Each number is 128 + 24 x the weight over its row's rms, rounded and kept within 0 to 255. Layers, rows and columns count from 0. Numbers have three digits each. The size before them is the row's rms in percent of the matrix's.

# layer 5 attention value, 128x128, rms 0.153, rows 63-85, columns 0-127
099:143138142135083159146118154100131149136167113108111128109136102148081133135115157110104140135108141103079089118130134109135127123126104119133196071163116128172124083132115113157125120171130158125103127114160139144133119116130158159118118108128130171127154141122101150160144115173140121145097182122107132121118127172181094135135126107112130103119137106126084145083127154147117151060138
080:145136117112119193135106139175144085168118110167144126162129101151111144161117138100128156079156146147107130125166145121096106148104156136115113146114097098163132160096115144146148105096113158113133138114109109118150154114128106110129137059135134153096143102101133149168119166105130153110094041099131137122153134108134097096113113163126128147166137137116128137150136140131141111135140
095:096138107113126128093095180139157140119152155126157125167125122127148094130143131099155149098124142106121074128112114143126154142095133096105115130131116075117136082179094171113156149154111123133150128121129111128175120103132113155148163119139140185119161105073151168112121133142156171081149129114134126136134103164104090115116144122142112090110148097112099126131144160094123149157123
095:126168134109111155138106119138145103114109140126116108104145141156095122180123112088095123122112178135144093114124143145107095123118147132112172142156146088165126126122147099110137141128126130142119118100135125154119145107108100130092159142112127111125114114131092106152086145159079117098165175142120157146150159122174117112154172104123139164101112134103177174131117179107140077110089
096:103165140109116092139126137087085162081109118155103170148152138116112137122103134140070098126169116163130140125117116121126137132158162090105096115135126131067119158160145123116150173129147086122095110121102146148132140116096139136144127106187156158153103152097111122108139147114137107124106153188165176130142112117128144124102135086122141134169115138118124111136136111153146115169115
095:114105127133123143165152150108133145128126139118083125163172090107149150153140142132101138141145088125124132174144110174094105127122087105086133119135131119154095113160163092140148177154097123153123122134113081106154132122074114123130145140146119149168116121124136103158145146133163118126146109143111154127099140106090152130077140183140082108106148128150180143113108120088116100099143
089:127095107134162124158123124163145087113143117142174141136101139179156143099099141128132103133112108075129157137154130119162137125099096105122125148119123135159163103139145112174157138148141153158131125097149105133143110160102083103119128097128120132129110119138094129166078099128179137141122153130142164133121118160092077173100137130105165158125098098156131105100125124134165104081107
092:133120115156116148147146120121153104123110131091130091119128063168128171146146122122129153136131169118193138132156149158169124085104100104165135121090101136145091125138151150146104078154132139146101111133090132079128144142129104145121136155158128127140149115107150115115108147099111097102100126144113122119135126143100178087142139134100120129152097157171146179099129123143144137075107
096:143156194124137137097116137102125102136136082099108115095130136116130131135093134108113142083108144139169115104178163134134116122121092126122140107113086150134151127169125096170177134143125141129134145100110170083147149146137109156066121148130151130135149148154143130144140156152135113123132140127151117171143106119101147126106147125089117085145143090118128102115171069111115163173134
088:122092115171148110157125123172143129137161150114132128082146117120084086145129130165117138119170190109095146165085131124144126138114147147125095152139137121143077115105132130131133122097130100142128122081112152118097132166088120134115132141116130086095132107130113117130111159146152116172156101111138112151170146158087095170169116154146106132103122120106162165152144096133088142105116
104:122106150121136164131131155127151122129093106117163172143141127143128116147103106132154155134132154127119125130132159126159133132160178092128141095101086131137145125087146169156114115121155126094121144139093152135085105124116155165147113132125075174089114137128182118158138117155151142121103132100115122144109116157115115126076080116081147160063117112152109112088137157093120109116147
098:122066136115125129135121160125157097144136117160137141141106135151139143147085066145112146137157135124168137133132113118117126157156093124141145093064118091107120103162117093088111147131144101155124119151135119135086079133169160133125137087139130119130114107138147087155095131139142098135129119122152134173137170131093114094161129092147136163133106151152172122114164107103143122166105
089:130129097103142136106088094114176138131135153123120136135132113142105132146118133193130098133140164110121085125140145110084133164130114165142111115115145189115132132156124162106122065107111101140135112131131053107160128138176095139158140154134135143131117135138112101137147107149126125160129116139166129137067093086110161157086124127134117112149110139108140142083136105126176129141124
098:122107132168103123131080104162135131133139129146108134108165095140130145169181120149105118155104120195142092114129161091114106156090118117186145128077147124130132103150123122099121161105126088106138101192148143142094150110136136164128165111154099123120135112113099088118081146112135135136132126162139113131100094138122149145087127121122153103148129141143112129158101158135110168121146
097:110141170103131143146140102190129137126075156128116157150136108112158107114114127116111121185130110161137123123134124144098203128180112162142090107091134135159080127087111092116135154137133085117097126126131149088109136121151118100163107137137109141154132148091127143121132177127136121156127138107133095105154108090110128137128103176113109120145161161101128153105099127161125117117116
101:111134116108150153139086130094094144112136098060124128060131139129132157138164076119119124132116161103121170120118102096121109130174109155099114123130141122153144132089126144163111165134129144106127148131114159098156092122123137094100116143102194156100174160104099121153110134159129129126124150181188133123132120130130139139147088118138106137142140132134105138164122113134127126130082
093:111128116105139127094090139136129158132125111143116100119107151144133107134171091097114151150103118138143124130165179123068136104130098160123130147167136102115100159156177135138110121130150137109134111138096140116112158131143121131169140133126151168101131158159144086121103127146158121106147118169176140109138147112084105166091091145117117091144157074099131120061158140148110140130120
096:129120158141150098156143144118092115124131128159122129121147162180155123141144097110132176121142158090167106091104105184118157116103112131102138166118124141128138116071108160160131146124163133150141096117106156086116136148104123128149157147128120161094124150119099128125140112071127175099134121091116124161128131108087089111142175111126150148161129102114102137121101118099108144092167
100:135097143108129111148115135149096135079162109118131170129120113147112119137074131157143132139119101116148103123089151152135150110151164123154074163200107119100128155156106127151105094139130101146142126149134070140165110150160132154103133124115124141125114126102134125159134057113116095115154147134146117138114126152131141142142119127101130113137107058114090130171126123163134124164167
089:139141110145177149125098118121132141146117151160102097137087138153135072114125132141132112149080145104147149143138112128142074102133156126125109116120170118077118114102134081103159138134122128089153134151136159092169123185136092138095162111131132115117080118107187089113089135145102150169110142089149130128125148130122139123124105157136143152130121095190136140121146105129150135137122
097:190107106129108130140163109102101121145090173126119159138141105143090135119118136091124147108137091104075164177127117114136093125146111065161142124105090108145163124120130122130061106104111148155127136162140141107148111144145134110100136186135107182129125123133160111134128114156168091122115143128129156133142123156141101161137148149154115127129087130098151139126091133159124129145108
099:137130140125101103134088121152125128142112133168153148155089108065092118153148102112124125161095108105154095146136133160165139084132123152119139131123094155135140107106152153120114147118121080135092107127146114156091139124135095103123080110141106121158197154115112135116144104138137115141153135125144111140129094150171144076094115175119130162117105167129128123120161088161147136157099
102:108098178110157117133136105121108124134159103136102154135128099154171142099161110112126117158079111126097152151147177138117105145118148105149133125069128107134128124120108091148177109118115116143115130167145144163097134116122138119103099093103156113138115132168148104144167111108154144153093150147148115126163142088174133116134183136145087133121129116147121157120110083183139110107102
# layer 5 attention output (transposed), 128x128, rms 0.131, rows 63-84, columns 0-127
099:108146126111155120120070124123128114142131164135136148175146096106151144113130079089156113173115125168148154089115098094155109122134125095151106166163124140068115107119124122167125081117106132158163108105114142131114154131112143154145146145119095132116120138176122115109114147102140143159110086116141132100143133093078151138100123129128160115131122154109154119157137148113151140204120
098:144130090097160091123119151115117180131110090112133094175125132139117125130091144124107142096100138141126111098149148155104136093141102173136124119144103111113116148127143138097114172144137139151176164130131158087172099109170151177135168140098099092097100101139088136160136113147144136145154135127116112119120115159124148140164130122156130169103080107088118126128117107135084120157147
109:119132111117134140142125124110148101127112113137162095165125126155124140156130114124116131112101170158131092131142087124136121127096097082129131131134123142086111105156146111173117159140114138130132112122133044150164132108133106183096162118090136093107145169116130178172124150164131117128097088122123133151123113108086132150121116137125165147119104166099116151132130105172184112109164
101:129129136131113109118152127140134147142115081105138103140117112114120101087138132132098168130155165120139123154156105149180144132104110150149109109112148136172146084126130113126127113076166095084151168121106143139133108132127139096122098134154159130153155138118142153118143100123172108154154109127125131130132098115098116114138115148131178124151142188083071092105107121115077162120185
103:174134124130066118121122140143149122178163151142134135155138103143115105154138152159155135132104132134137144131125157094094129147095145157066178103097129155138105106106126146176133104143147118112103132164130111134114165126139117125144126171108118152114086125149116121103111100149129123117114079123085101098102140150146107119149072149135176112127161113116128127150085131113104186104123
097:127132152130079117135151131082140112140175126116126102074123142121081144147131129166158130097099129157141116125087172161111131124124107129070116138123157105123156115078140149142121142133159131128144143133113073099134118162122131081107167144141135153117155123133124126107121136110101145138115115108146128158147106167113123090140130148154165086164126179132090118162092150135170086132106
095:113121137112143125106143108134143093140154122162091113119160132109174124088172136092176147104134158106107176135117145183124140131155109089126141178146094120154100094155102105117120154099107136124135157138115098148124099141117190149132130146115146130102112117106137116102110131174079120167107129095111104149155129140137127081127166097138136135126141123076159147150102106132106150136116
094:126135109141111108147102103115092105195153103140090159157108148097140092087088096136106127098149104146145128151137115144117165110166110127095101118112132114127170151144110101109085131102118139108148136136121128113140132158134143105125122101149116113130205125178129103139094124092160156139129198130152145141134149124130105130142164091130133131113134142136169085113134115168157123112141
105:144121137140127129119137114146105089146167101174102154124112127154134127155085193114129151126112121104126150099102138153106202128134134092125107089111108117164118155127144133124120063112146124126131117158126122118144156130118096124123140156175116079099117139118108141137158153111121088129124163165083155155139128112143151046154135145137156129105109127133145112122142105147129151091119
093:111121147144134127151161108140114139123089134119113145113120146135168157140167142147142122172141136163099098148100141163127073117132101090145125103102091093139159131106128108111152098132125128132094134158170186120129106117129135145126078150104161124164150116157074114149114135100103147095104134100172100152090110154162143141152145140100117093129092174106106138118126133125132166130095
110:144089168091121086103110137108176137117117172148114116128112117098072088122127134102131096120145137133148158109121105152130154104112132104137120095205116143134111115153140101140151135117100125149122161098122125151114115125154133104105127151112121074147126131192133138170112100136136139156164141110128117145123132147136150129075111094145165139114103150106128169164185141131139128118094
103:115098099097144104156089128122145135124138165144138070111134145148140101103145163147103107115095139095132075124115137129136135085100118114165111138137109139140160110150133118148145120135134149165127186175106144131159131132091103103086078173126154147138105137144131137176103147117132156142145115118096086105127159158147118096143135105156107113169168109133156123147118115160126085105115
091:148152130140129116192123141124130132131112078104142129133105101123138078145130108129158144114144133114163177090131158115140122083119139112106105097146119110139143114110123156156136175077159201128119106122123133132097125158138079134126131125175147123150119128110096126112126117135103157084068184110118130111137188123121121118162127111093109170124146102155136113148145111145122132117129
108:169129133141092143139118151179091129114080128102117083147136129130115112132097170113105114117138149147168140131115100109121132151155158136093117122149123172090149109153129187147139146147137129109112126123107147145080107122172124126126121165105123132092148147097144158151156141141136123073080112112162136097121119115166116144126121132117133145100163102117171110121141099173104102142068
103:117148103132174119121162151123136119134165096123150155084117148091086140150109123119091102093090116151110110137127148071109157129158116140101139132158117138139122112137123123096098119116122148152159124104181163112145132076176107113195115134131180152111143118163122095142143121115144155087106127110167124100103116105144154157130122114154145116118138128130097139117119192128144117142110
102:130137089145112103114172091112174142107118145136115099088123191130120102127125128164137162110160132156100111124125108079137154141149151131118152131113118094153110166093097097134088124124110141143097104137122166133117110093131178116145101116181125099103136138146136144119125135136106111094170138137105139118164122120168130137179123105129182150118098104174134102109147130085119152141116
107:124135133175085133114165135147103163116153120113150114121140136096098117113096149123156122160067157150130142119142107103127186060150144139167123092100139147084150109110115120136106158146135108112127136136135071136104160148121141151119118120149110139114142129122091150116144137080123143132109157104093135105146105091138117139148135131127156157058144162127108118115136134121167172155140
103:084127090132081139102142148102139126155116160117120135130108082101144124107131130135139125142150137143086118117122119120149124133134104097122105144154116148087153181135092132057133148128095097113151130110128096170161142097121177139142118146098158156141131148138106172131076143133133086154182141191148137132105108139128147096142126157112128132100141134142137162117160156131117098095116
110:077109182129124087165080136132124119141164159103139117173100124170151100125109108122170121180133117100127185096140116140118077105129148149093149140107102148162140119125161136150127146129117164159095139127103130139125143112138116139113126120123152174144098152133103167142151118123152114153125119153147122121113112110150117108100133121091121088070130163151104098139090109094118121131149
100:119092164147148148173094129146135117109136124120122119069112103129103143120111087119116150086112152100108103130099170151138172157102092109150168131115108150164147172169126159144099113157165111169097121126098103174126137113152126154092091126115118135139183121124107128113157148134135097094125145121086134167163121157140096141147144104100132140118110129125123113108144107138106145100162
107:134102166098130167142145114139126104107126129114123139164148145138069093128126104141116092111159136118132159094125135119130116137117132171141148132137151144116148167139209092133125070149145097092136125166135136098140136105144146134124135106120134100119119053118126136161124101131111160130135136094137098140175150153149115089113160080119151115144133108128126161100147096103146084152146
107:141175132150148098134143150160149094123154153129103140122123117110130103116094146123087123123122120120092199105149131088141134109102146089137117101187156135143131088172124087129120128143126116116131114140136137109116130132114092155094153165179125125126115098125159102138149131134139144097109153145165143109084140108147105162133156129114134141188100110087129117141076143163112086156118
# layer 5 attention query, 128x128, rms 0.159, rows 64-95, columns 0-127
113:081130120109174114154108083097147142135134111109112090134112090097145134190112098147135141151154123110100146144120098136098123103083130117145181146125124124088110162095175069136167128139155154130119128145117133137088133134142126144138116098132094160105102103145114147158155142117132149154128156111121159139107122163135143120147139084139125133126126127112143084104166087184125128107155
091:105066177119165092110140116074166145119149119160130116147155080079118143143133095170122149125142108125070110108158106164122145101104140163128163162119112126072109103171100107138126134135140152119113122135131117124125143131118129147133135102146134166124092136156098132159128121141075134154110168125135154149097113124165151153134125105138161099149107147134142104093111118146118129127162
099:095124140116110106087126166133113113110167197131091145136154144138144094121101132158148151113135168142154109128165155132111179099136163140142122131126115121111115120124105139152086115122153093172124110093129138140132127081173155079105129130155090115124141131130126117156120093142134096092131150171093124143123066134109121123112092155154129170132120098103160136084119141129153115120150
101:110114165130121083167079065133142135112111078137136145154158093108144141164082110138117139150140158129145108137152145156173074103121106117104143116135167146161090113121121139129145109168132177155122123131133103085163159140129124131093108139151138155113090132123079148144140141135107145130110142122069168120125096127135149109089127107128141121149156139138145130107144099141124096109152
102:110104141116171122177115116136099111136143166138156116119157113187108130117132141121127125171136112089116133116120115123133139128088112109127136169138116113135110139070128073175103152173129153150133119149133096120132136140149144115148125118159120171096071112113162154134103120118127082186152140129111204097087145152133135112104113137103112143103125119145149112132128112145139121086107
101:109117061105145112124147147136122058146135138125124125107141133135147101162145140163148126115139161098102093157144120104123150145137135112122118147109116140108149169131154126089149114136109137099128161130108125116096146102090126142206135083131096074164131103141146113115127130094136088120111138128141122158158135191131133130111135173172109140101129083119139140105105122130144156136170
095:136133156164106128179144150145128124111118109141137115129134163166115119113146139145109081130123152129114103120148076146156137139122187131117181095132151125156172117092109118113093123097133109053140111154097118128111126157081131109148156103123152120149108118114138107069118084131125132076125133107136100100127175104147167102130124156108102168114131101138118138151168131118138136131134
083:126099105120127114153108111110183126146151127099139105135161127101104109112098133120124135142141129128146157087141106145134089160190144144167139117104124117154103170143148077173125127145150123132132153131078145115179142126092142103125120151114105116163090105110100176117149119144084117147154150131127113083082152165132157124106127097113147144154115124118145127089090124141075123123121
106:171130122158136105126092113140143146156092113072132126137186142139110138121113156125110113124135140128140130156111179108132156123140087138110147165116128151131125185149102075114122107139119129188156130069117090088107123136121119106143122066108095125114122145145168099109095156101092139102132139144147148134077099148115147170161133126128151131117118127146116126121142148125119123176121
115:170120142154144087147137098149135089147107124135122132121118149133145092130122118129121164129122114095140154182097141110094150123148109105148127121093110136096152126127180145135078118136127132116089114163115126127087141111134100095124092118085105179088131131134130104145112135164154147120139111153173107124155149156179170121113154113113128137156162157135164179143079117156143107096123
090:135110113133143116127101152135104128117179189147113147108191146138140119077128136073127115115137138111155116099097124137133117122120069116170147114161139143198113110155094102138097158154143126088169084152099138164134159142102108127115080138184144146127121121140140134111140135146109143141129111125112130136116122104161116140123105101103120139122180123117129112094127159113113129091131
110:128141118098130100120119080128180133171096120135129166130185106114115098079107103118145187177136094137163135075118133171117130128154127119123135075137101124114148150135111131128138131145113130108141092134124123124101125149143112201106151136168147118114130159126131106118101067140140128098144111159117147131129112097143116108143159136121130147115106112122146117085131144127158127155185
109:136131122159137123126137183142131143151165091150123106120117102139144110066125117156166111127139154065133139138121134148155122167119133125152137146147173127155149114144132138073117148091113084134136142120104126169106065075118112165092167119115136147138124086103150147132118113101113119154106103106146095121129130130122155115172117155125143103168130125153133089153103151137136122112079
113:114109101073108099146093145136107160193160122133132114152130160112105127147138137152096122122075108093101107141126134104123154157143145082130108132154155110144132139116124147106113158106131103122124128128125164149183144131107138124111133144107116131087134152194152129098113131185134106148122097114122142128132124101193120121113107131130159104145119143062122109150110143155124094151167
098:156098084111106100113182122171130079123131136160156104139163129141119150134141129130137166131103099131102124095113147146159140128145097130128088153121172152133186148117083107094094116117145127131128123153085131098175143129122134113130138124124169153142148121127135130094140141094144106166109128159119088160173160097112092135126134112119149097087084143118080138147122120139094131131153
111:131135128150141086132103107140114098139109143155174176119122159133179149088152151133136113130109094114148083092113124111126152157188114084084106104092115141155139090202097132121153109103136137114116086129120124112126143126125134129107118141138184114129109129122121157114129121098129167140095136136083137116167131143147126186158120132127150097098130114134103152134137131175114123117111
099:139128104158101109108141139111089141116123094125151118064153127136112139160159156115130144166139119105080124087166157129136113127122100170155184148163151163085112164081110139141108092128134142142128121154067121116145124084135153160083086130159147129124110127136129114137135110121124175147136170141135118115076125137162149115109107104145145123118104131134102116139116155127146127112166
116:120119132148123153166100121162086175156084116133116165130146109107115137167127130066113133155105161077129116118134112088115114151142108149158104136133115185111135115089180103147149103147099129094090119135095124128132156135122123138151140144124152147122153096130107126122137135101137181128108143081101131122145120121130165149133088180173149162126104102148128108093120118137111128167133
118:099156074138108137146085149148117129115120135100098145115150110151140116112137193150151079136066133121134188116144114128133103087102129125126089121126123118131110117141098163157121131125134127127173136120118112164126126137133145136145116155185125147145130148115113103116124138153129160130117074123130113153121097138150077145125108108146140137159148131158169120184055135152150124122103
104:069074119097164168139140131135151140106149132128128157100135114152135166112093115103168187101108131123143097109143141154171112138116144125129101133051140123100139094100159113143154131138142199132136136125142134150120113069138137139151137128126106138122143116134128140124105175102112120126132113096176135117131114104142113106136142143130103140140106184110127137124105167137084102146145
111:092142124142165127129138161179162149173144110164134119120158169137126114130082133135105132110169145133106146131116147118113102077156146134084085095111135131131118106122144096139110132161114081145082113173124130126106146068157130116143124149163104106121116110120102120112161136121139138157137105135114085115096093160123118108145123122154132105117096185084153142173140156153138144123130
102:095166130107089128116116102101113119130156160130109151089112144151133147119126111128078099138154074119078117121123101172150129174160089153181128167176120135153126145108089102151080118160149162106125169139132178116112142091153113124153148112112099166124151093148145137124133119130109154124136111127168145138130119124110116133118096127141112152173132120093148145093118117116116109155118
101:143123118137137184153129114107137158141122156144126118135091087122156133120159153132136151158127141098105114124155105125163150137142099115096192137091141086137136141148120119134152081141136122101147106122106127132131141103145109106140123124122121108135107164134137128150159093150142175202135103106089102146142145122115097146170097133116110125116120116089124053114066151108125164099131
111:118127121123159145112118093139146119108132160122120118165095123112157095124129079144087085146123143133121128138102156133124139123142143113096175126128127162119126122102111146159136138121130129148149178155052107111142084132133119108109148125112134110131115096119062124147136123110131158154103166141140132150111158123138114189082088069143108128164120143157147103186164159132145121136132
108:125170152162119100128107112109123152144144117133115156110124145133123103107103125130151186122154163109107138156105149071150194123149148117139115116107097103132119114091153098147098120140164142066147105155129117164140142124116161134131124153098123112099126110151125120136157149137112139106108132116073109176105152100136135150087129145135141152147115070122138138167131157103069101116107
113:146139073133157145115165068106143157144112106144149120140128080108111113147154127137135100129124162100107108100115128116120147106141121112162066088120091092146169113155105129142107142143144127100131117124134168177112127111146117145137131124079161124155154149125103118115080103115166181123154129128127166123124144141129161125147107124074153082149133133150121165163134147117106121163134
104:167090151108165124113113148078148124135138114110152103140128131121102100103151151121147123131121099139162121153137099134093108176124125155132147084137123157174128120124115116184156170184135143148094113121118113137091133160121131112138104108121106135132134104146156127140137119163077188109128110164106116128132126107120144104133103104096119123112106099103149123167077103132189159163130
107:100126148159131124058127110153115120148097127103134141178116135130118132113132151142129088128137106142135089152092121148145132127105123130130096146116111149142147147113108151117165130108115135110159130148166142095109178112113171148110145094129199115087138137099103083094139171168121076128136159170128091138118155119159136110183114123131109148140094138135129104144076147115139123117133
112:107118158099100119136114129150163144160118161116112137110094143129173135141166171114137115122152151116130162124131166089134180166128117111166090063129123121121185113135111113147137131122143111126166201139132153098103111114095113139131098096123118142115175114127101135099154084130108136146112119113153158121116093096125099100142176111137117124114138114088096135136115132154107154129109
108:193159161128132123131123099138132148142134138159108145090100151158098160118187105166173122153135162108154111148116116127101146098111109162103156135110135129119089116122155114127123142118135095107122146085120118087130141129144114104160171127152094143135141091129131127097113132097163123062116126116105081152150113153145120107149104121100130122148140110114087131145130145109099173163173
109:125144074118136126124150143139171144126093135128113137144110106103142139129103098168138133144119100103138149145108085100102087142152094192123132095111142150150100131127082167105126132143130080116171092167131158109119115078116124145157105097154150106120149116172142100133127112118109112117109170132134119135125166103137156192093149140134160122139117109133125099138167131150146133161092
110:114107147139109140120087095153135118117146154153204132148132184136151157097086133176098115118114154111134130099172104079180139125118142101109144155121113136124156141139135123147096155123130096134131118152123147151134093111161160138127130105087130130124133124128133128082136144098151151110110101112151088131152076129127137180138119119112133155122097145153096115120085114089173116100125
# layer 5 attention key, 128x128, rms 0.159, rows 64-95, columns 0-127
077:106124153128174144140164089167116131131141096088158138076133145182117130094129122152114142098131073149137122117141155110160127115110147133123064143105142155153171101143106169107151141131092101118113114120172146102104093116130141181093125136089121109102115104153163140142146101153125119148083126142115164146122112135152089112120133147132154115124137111115133187134118142109150142152134
105:131169114116123115113147124142135178143131165098095120131114154076154154154120096143138133153154132142139099145159130154096109136100114116096100161134101077106111097106185117112117153166128120125137132109131147168126135101155154126131100071143136132103093152141064141118147115109099093137085169123126165110174142124140134134152144120127106168148122123107119116126088144133142079154127
106:142134139115136136111115137134156132116114149131115100112142097164121169066109131108108112129102138143121070114154125129123120141150117143154154140117094130128136148187149159151121122086112173145111112124138120146126112107090160139133124133145163146114147123140135126117121140116093139112154152163157057085153117109153140163116138144100058134156096166104111162151113106109091175164108
100:108137104097112109089147132141102078073119144128125124104109163145137084164145104124143164151163165130146131134140137138138164138149091153117118143181129164127077136105096149114109135124129133138122133067183129107082127118093091119180146136164101121087138135154153146108127129106128104108104160163160160119106112122162113140132103132135128111158098150129123092107138106143154119134122
105:114121153145131130120161158139125073130142118138169100110150127135128146123106101116163154127120099118109118139150129117123122147116118119145173106088101122136115119129148162121163138149097123121102109170145143182093123119132145136070108136085114166090112111122124124069138129153156139126161104144101143144161107122127130088138120141135057068117156134160138172143153159102145159149092
098:087084131128162129141143144146123148134102155137173096136170167159133134137146153142151114133117165174109115119117092149099131093131092100152174122143138138143111149104085130171168131092133148077108073098103093143146104112159091127128139134125127136140095100093118087121166126139116109146113149136125131146107143128159143084160105141122119125084102133094129098130151164132101153119129
103:145116068146130113108126113115064154153132168136150119157137077140136111134146119167130122097119084064142092119075170125106124125146127144117133117167134127119135157101141134089120167120146159153123117149155137176092150128135150110119148132174126129153137120155103099095089124119143146147083154094098135136181133138158176112110125144120112164117133103130137151146133141128104120136125
097:120127106107145144097156090139163136163151164111163135119085144142149103127149111135130128112130123095136083144115122118123120130106123115096071173100102105168129121134099131128113169135156133141137097118129166126105138131172138119124106100138116088161077110115121130115169088107114110156094140120130166178147135117095145148153151060138104162117121147106131137135126120171096130172165
096:108110132121136127126133148128131150158100139134108134116150106139152128160113122111104161137084134117154152151109120089083129170116086130129161092127109162118163153149097120155131167139188106134159134110137119102146096111130105160112101060138109128156108175072102143166131147163141146152180096163141101131128125098130105117119088120109138137163109103143146095123137142170112118120138
113:113152141102140141167163135090091122122134100133139149120081133142106122157144094150089141137161113153127105085142147146087152111092098125095128146133142147148138123133098123143132116145110108173119135137136142129131181145142107167097134119113114148143043116125172118099090110131132105159124167091164130153128130135144168141156095113121117119150126077091138150149167127123096143089133
099:157110171151137174117144129155135113100124142126105114177148128170098118153123126152101114124100151101116135142103127090150159132077107134102168143097153126146139168143142130152136123112131163150150083180097150118128092153106114121144087164103063134112139127157138127101111119103140127111104066117123136096144131153145133120156098131149125098148141131129104062122141107140143098112146
097:108109126131118128138106106127144156093103160179133148120098119080103105135112128141111135142142128117122131123110114142145131143136140128103138122111143132136126104079096143177161196111137133150142155151099160102141149158155164132174116116111107124080156132119135091146114116148099107119082125111120107102156120155104173119124145194103117148117165122097171116172133160127092074121132
104:136175126151137158127111171154111091100136107123127139105102139116106091108103137131118145055103153113141103121168088129108135095121147124102129127151164077129122137152140131135110155149168154104113152107140110116133191071105160091172160154132134157122150122106130169111145102116119128132136112128111110078170117105131122089155125149149140148171150140127137114132138113114139101089119
111:113158074147149088102133118123142131077168120139102081120167126135142139143151067120139083118132097188173153103137116153139139156101127150129122114158134101105125159087106102165154127136114093110154125148093138097122125117134137129120174108094117127148127121194131147129144142170120077146124127137124091077114106144140133143139129117125090119163108133120142135146138135131139106163138
106:146112170111125134149140186127153099131121164132128116124087138114139144131153123117133133151086128155093109166090153115108120112161115138120109088125131137117132107108111138107116089138152137144128125149105086151116166127164159101163117122138130160151134168130112105089100129128191105121117107209130098149132119107110158175099154124125147136100129108061137140151125107096138094137124
109:112091169087069108132155139134131090149112135104121163140137153131132168093148134153087135174121149129126156110118096149111134170090122122105150158159150098130149114147127137089131132130150105080142117170118112108070118113097108164154160118122133136134129110123097107077151123127138136110099109113196153140105119150167137115109111151115142143129153101092137146115098117130150142135167
103:108112122120149121146158149153120093088130126158130083129121128155096170098132112144143129109108149131121110080132103128151106136085117133126121138147132100127122138158126157141157182139136158127134137155102101131124125139154121129108167094124119121162150131128129099117106067197140159101180173106113113140119079094148097123116117115057153143147105158138153119136102095157127106149135
115:112114128146148165153142153103133101126100109146117137135113097168136122114128141132137118131136155146134158172114144132149076105151109139127143116110104117141151111096129099158144105087138140095132137132095135084127091098125155140152154102113186069113163132136125144141132103171118117146146108123095111137147153147112134150133134168137140159087127114133130219115138098062122128104165
110:079144128158138148110136129146122151158147147081125079138079151121171128139153089162139181130165135132092119140123111138130138091138144157137128109125093111144128099077156116132116166088147117132096136155118140125153096152131104136110153141108149114125161111133140129130128122180107097137124162089114155156173148129128092094150082113163109103163146102118130090118123138135155089146101
108:165149109136126098127133135112126121175111072122123168148075114081074155129131143100134116168136159097105108109155116106106154153131130157126089078130108129111133119120131143167144129144126143064132122130141120128159127132078142132138091127112119124167109149140098128097187118163150107161094143134156139120146154162150112117127140120152117125115149100141076136164131148146101154158125
106:122136139112121128095112135144126133145147129152125108085111148132088159115133113140129058131137137105078145097082151137103136101126125102174127122114167177165159093136160147117159120142118121094130154149130122088152115163126107109127156155137138146126155069104138159131173121109120089166136122195160151121157099119162142102124124097132120129134131126092108181123124116118120102148120
104:095142155158125156143164123125134166128102111157119086149097130121138156108161151113154137164128164129120071134137140122138148088111140090066102103153112168118090172123146095098140119152122148118175180149107150124080106115090121117110121162103135163111132102161121153120104152111145145139147134131114099163142095141161133137140159102112132144099104108097095133155140112136124156108121
099:091115099130116169152141130127132123158146175117125119140104138093123124143114115128129107131123114146164138112169149095130127119101106120107085145130095130141177112130139152086072137123157137133141131165100128160132147134159103112088162156120136139136157160126105154142144127165114094110119146135157105084120097119132079100150157183127091149108116175142155110082082111102098147098142
108:160114137123152136135087128128114100141112129148175140125127134142144106107085153160076153118121123149092098135116149164164164090123117115146080105115099159130086132108113130100101154140134124089156116170161142105106143147134118140081132114111159114122127176124139137111124119110142152106125161165104087176126092094157133156170102124127121162144103104108135117073158124122129131175123
107:139122165137109173104169112149150139108186093141122138133101128115115137141114174149135114100124141122171098104119150166100152089127117142140164095119094171131171154098104116126121143141135102147107101156082123111100092131128152124135170101128137127111085084176114130163153069144138138116125126124131100110128117129157155102131116109129103120173126138114100120132138141094127116112190
112:148125097165135115162140121146124176137133176100141167079104141157123118107126123128115140107086130116132111119144162120101103112184172103149152118119109137114115126139042132139139124132089161127143150104121139131140111149115152134080120143142141146153135123142104149122127126137156134075076096102190105121113124173170139153117148103096137142132134119135150135092122156100121119107102
095:122119159137105140169151111155116125106133186128173141085080120133138077165100106100116177165151142131137128110091107141175127143067135101115118146108146114100151182081102171124137101124134154140125150149121129154166130140082094103120099156102099149120092135145114143149120124115117117125147145104153136116134127103119095102123145135167118135132111119127142173129124133141097149161141
113:112120126109143101141073141095120131092132104161098146164136178154133128170150150115098127128132115133156137093108103131129158087168131128094148140090133098109133155078126118089119075140127137108107095145136087135134141136140145126102076123139125111121137134144145132171148118168139120126126137139188166139166125110136138147119088150088154152102125145110140091163165161128137095147095
106:159136104160154109108137086105159103094139168094134139138114116153123178127145133092119126101166145123094144124149109141140122105132102082121146123163090114087141139155134117106125152136140097155147125130173153111154156125103154078063166139124119133078118134096148165103123104100174134157153102147117146090124154167153156151136115145117134144112130120130100094144133105096113109118154
104:162122146092129116138140147148139159166121133133066132130129115152090090134119147092144176090138174144134139097125137090092147116109086148113127103094138146162114120115113108093095120107174141156167150103102115123128095134125112113133129115141143120144147149132150076158133149091084143109136112136135113138073098148140120125096151153147127132119162133139131166189160128093128168113133
098:096126140125138137153129127171141129059117165123151170157147136132108122091133145139117153170116110109119114084127126134129092148141104095171105065102127138127125122155145123146116126121164170133148119117122169130135132131141138158126160131108121109096146100139132118159094155109114074099081127114116114159136117130120121114148115078194145143128109147162151098140192104098120102130133
108:091159152167123120122076119171155120144145105113158088149152110113148102128151121143076133120132125120129150141115134138125125138106143117114135105090115153138139120127172124183128119080149113116115127147124076102189134136144085093130146130124169127122105144128092113102147078112179150159166133114163152152127087123124163143133133167099132097114152118155107117157134111107082125103132